From a checkpoint of a small transformer trained on Wikipedia: 16 layers.
Each number is 500 + 25 x the weight over its row's rms, rounded and kept within 0 to 999. Layers, rows and columns count from 0. Numbers have three digits each. The size before them is the row's rms in percent of the matrix's.

# layer 13 attention value, 64x64, rms 0.623, rows 0-42, columns 0-63
064:485500467480499476559501494516490474534494508546493480453489516519491581507475534537495473501497472472482491474502511481490538506509526491513469528508487508495518493507488469484551516536539479
064:476469515490481469480504522517496452504520510519489491538468511508511524495482547503519531524526484473488496498499499489481512478508477501498478540419470515467525487504563518518479463520543524
062:541525471477562495470480517516477486508556504509508503486472506545462493505515482527515521483531493491573501472492496485505505481469488505495544500489510527483479488483509476524544502520456465
054:496499520544519537484517502497526467468530500508519481502457488515495485493449502524524517506496498510510467451484505476516520482532545467498524506502526496574521480468523447469479507529513511
065:523456509465505485458482504476500487478465504456494488471529524501535519518478495509519512530526514494478484537541547543469521487472519520491512506491497501480541502496447475483547504458523479
065:501500499531457473496488545458511472538529480506523472456512496527535512486525484495495482505480523443522477485510548507504465492479504516524484451472488525532480503493485473465547482489471488
062:488518528533511542433499544518501459495476533526507528515491457506509500485504480543468488503503520492493467508517533493487516522474469467465453495492512464517525478517486525458491470507534507
062:513548503533550487507479501495477519525490489510497485517482511499472486500478529528468504538484529524450503496507461491461478529494473484505527531489502487501505492490510478579526542509516559
057:461486493474484472450503534498469487489512495475516566501509466509462492486536486497508501466534510488473497490493521521488461555478544525504491542504488474517516493468542463485502464508515487
062:482494470510500475501546454476461512508473487470488520477479480539522463496512501536500462503503486529504481455505514479494542533496487489500523543503513532465522518488503549540466507506526451
059:527495492501510490508516503482487528534500511485489473450469495459487514505496513486453487474506497526505442508465424501515492472514496510525500546494506518518526500514499541529492459433477507
058:506508534522496511510478533514476457488485484528483496535515501510531531470484493536458522521491543470484454484508489504495458455570498490450493471510542524499489485525510529502520488525502491
067:494490500487502516503474530528513518518504472491489522589501542514473513454499512519491471469507523531472536511483452513524487497474484532531471519479501499469495468487530466467481510486536483
058:509460490519485512513460481504529512483541484494490474479482523464455543509559520531481468497516525471510499518474506491506506470477496475465505483529517507497485538502544484501464526529450539
061:478515498486487489505490509510522479523526503523514528493484505452477503479457461521507494530494515494524486474517443496507451521522485498506482496537556514474484529545515454493517524532444534
054:510526477528478516477489477489488490481435517445531522482512516503539483483477508493543464525506526478471522491465504490485506484479480542501493515506499521557512521451472497493486496522485556
062:488490511510520527478494527517501508501480510510504478482470486516523502513543534496496475520548444527543484475514487503501526517533496479518527458518529523493557452458516458455490529523500515
060:482525503538505531472459481504565526524502481499447487474481489510495465473488508558489496503483532485500481499513485511521522551486479520499518443520484515506489494533490482477500489459471459
050:503504518519495509474481503513521494472553484518438474521457494515485506457480440504463486531500490508494481458511461466465477517483490510485559475518515496483513525466521502526498519513477524
062:512488460555545465464450504498495485462505501453522478527496478497523524496494504491486522496491506552470512536502467459480502522517525490541497482522506490523478508500507522483474502464495441
053:508514489505464479490553474493498485519529538470507512548505509537501506506552506533532495511536509496469515479521542512520468469497473482506483494533496503450522474474488491499539545465459496
061:503497503527515499497491491482530475525521461566450497498493504524469466562524471514486499463477551518496482488497471489453477439508482502504466495482532481508478494513520502464488515516501495
064:529468483496505519504535482475507522522503544504543485445550482506485524482538493517470504498447504538504487456460503547511498463529476504480480508463468500481507467482518515493503528517522496
056:515493509543534495478458512495475511540478522501502468471466439471504466530520473500470534505511503487493513505468474463521516484489507519508483505538508486489569468492550532486500515533514504
066:508502478497496515541462568505497465516528533485515493480528522469481549543479500503503490499471506467499479493554502450520520469466486527512515497537483492469518499534483514481467506528476508
052:489543467551517478525502511520515475475520446508509518484498448493491489515457513442522502451484513464525502519474472524476464463483506517499492491504515516504525504534496508526493503482453531
057:496481512519497527492484519445526501494518516537544502544505480464503535505461500505532544517502489547475461468513499494498507538455468524490501514507511510478519488539471475507505539473477452
057:545500477480517497533497483541490556499498487501499523519503518490472503467501522501528508489534470501494489530523479502486506465460504488509476496530440481513467464473492502452551517514516562
060:508488578529475520538489509542490515537532479512495487455527497498489482524502520496485470489478534498534466493491538500499527508482491538470536477490526483505487481518470547540512534472499499
069:508498568507495514462496502517494537556498500505486486495547516505473546483490463470484504499532461499498456542522476477506510539491492488541500499496503537480539517524512503455508506462489523
066:508534485510486511453525488489527463493535500483499507504511520480485482528480469496486497516483521475513460467505494446535506542496495477548499506468559515524448451515509473500515485484537525
059:537489485542470482521481542504510494491505520482490495492531527538496467499499522477493509508497495507487456473438483505509536488495509507515494472547490510509455499503490451495477557522435473
128:539497518497526456483478525538519471500518520512507497534510493511479451469523515493491529512463505522501501490430461532509511515468508512533469529463506497498450493526543504498491488465525468
127:494511529472427502500514516541480451508507487510504503487474497531493473495485520520496479511472468415512502504480528490491529529478509498505503483508480539501496528494502514510514536568528510
130:479491533520520516466492518477509481498482477512484530535508482484502487543506514537481482520477532521533527502514519472488527506498422505494441514479474464502488482563522505478462519514493512
140:496502518494460532488525573535494540476528492468511515505534523457486516476485482500478502497506526499469489499476497494504488491514491511501506488502525466512446485535488454521501544458441510
146:473501496515501483493479547529525476524486484557494492526494512496509523499472472523478498504515468480479452472548494491529499525494508513509509475538530507475521466527530496421522471504512462
115:493499501527464506487475480499518468516492497526520525491526511522525495521485431489471486497535540477485544507529506459518482483493467479493493500498538469557480534525522485457486467484494544
144:476510498506489471523518506522456491431476497462536520555473520502520511470458533487513487517497499496465548500485476497488462465513479531527485541505487495476520523477530480515491487536505482
120:501512502521525512515467492474457521480486466512527509516480469491486497516466483463520503505483485507521473526528503485463526524510528468543499471482526540534471546556464471522527503491476462
108:512467510556473484469487459517500509468552491472476464514524514488505449494533481494498488527527495497542493515521508481527528503484520463518568491459478497496462515507513502496508462489488475
128:490462488487547525504526473491465523488540534491525496506497476453483515488480473520460541544518525505473478500515481487496514467530489470480486554485518483510492527504560523491498472532511528
124:507499513456494497520511458531466543519464534464504484502544509501485484521540489500491491493543495474540520478482487473538537499490472469499518521528511446452532491497547522483502514502507501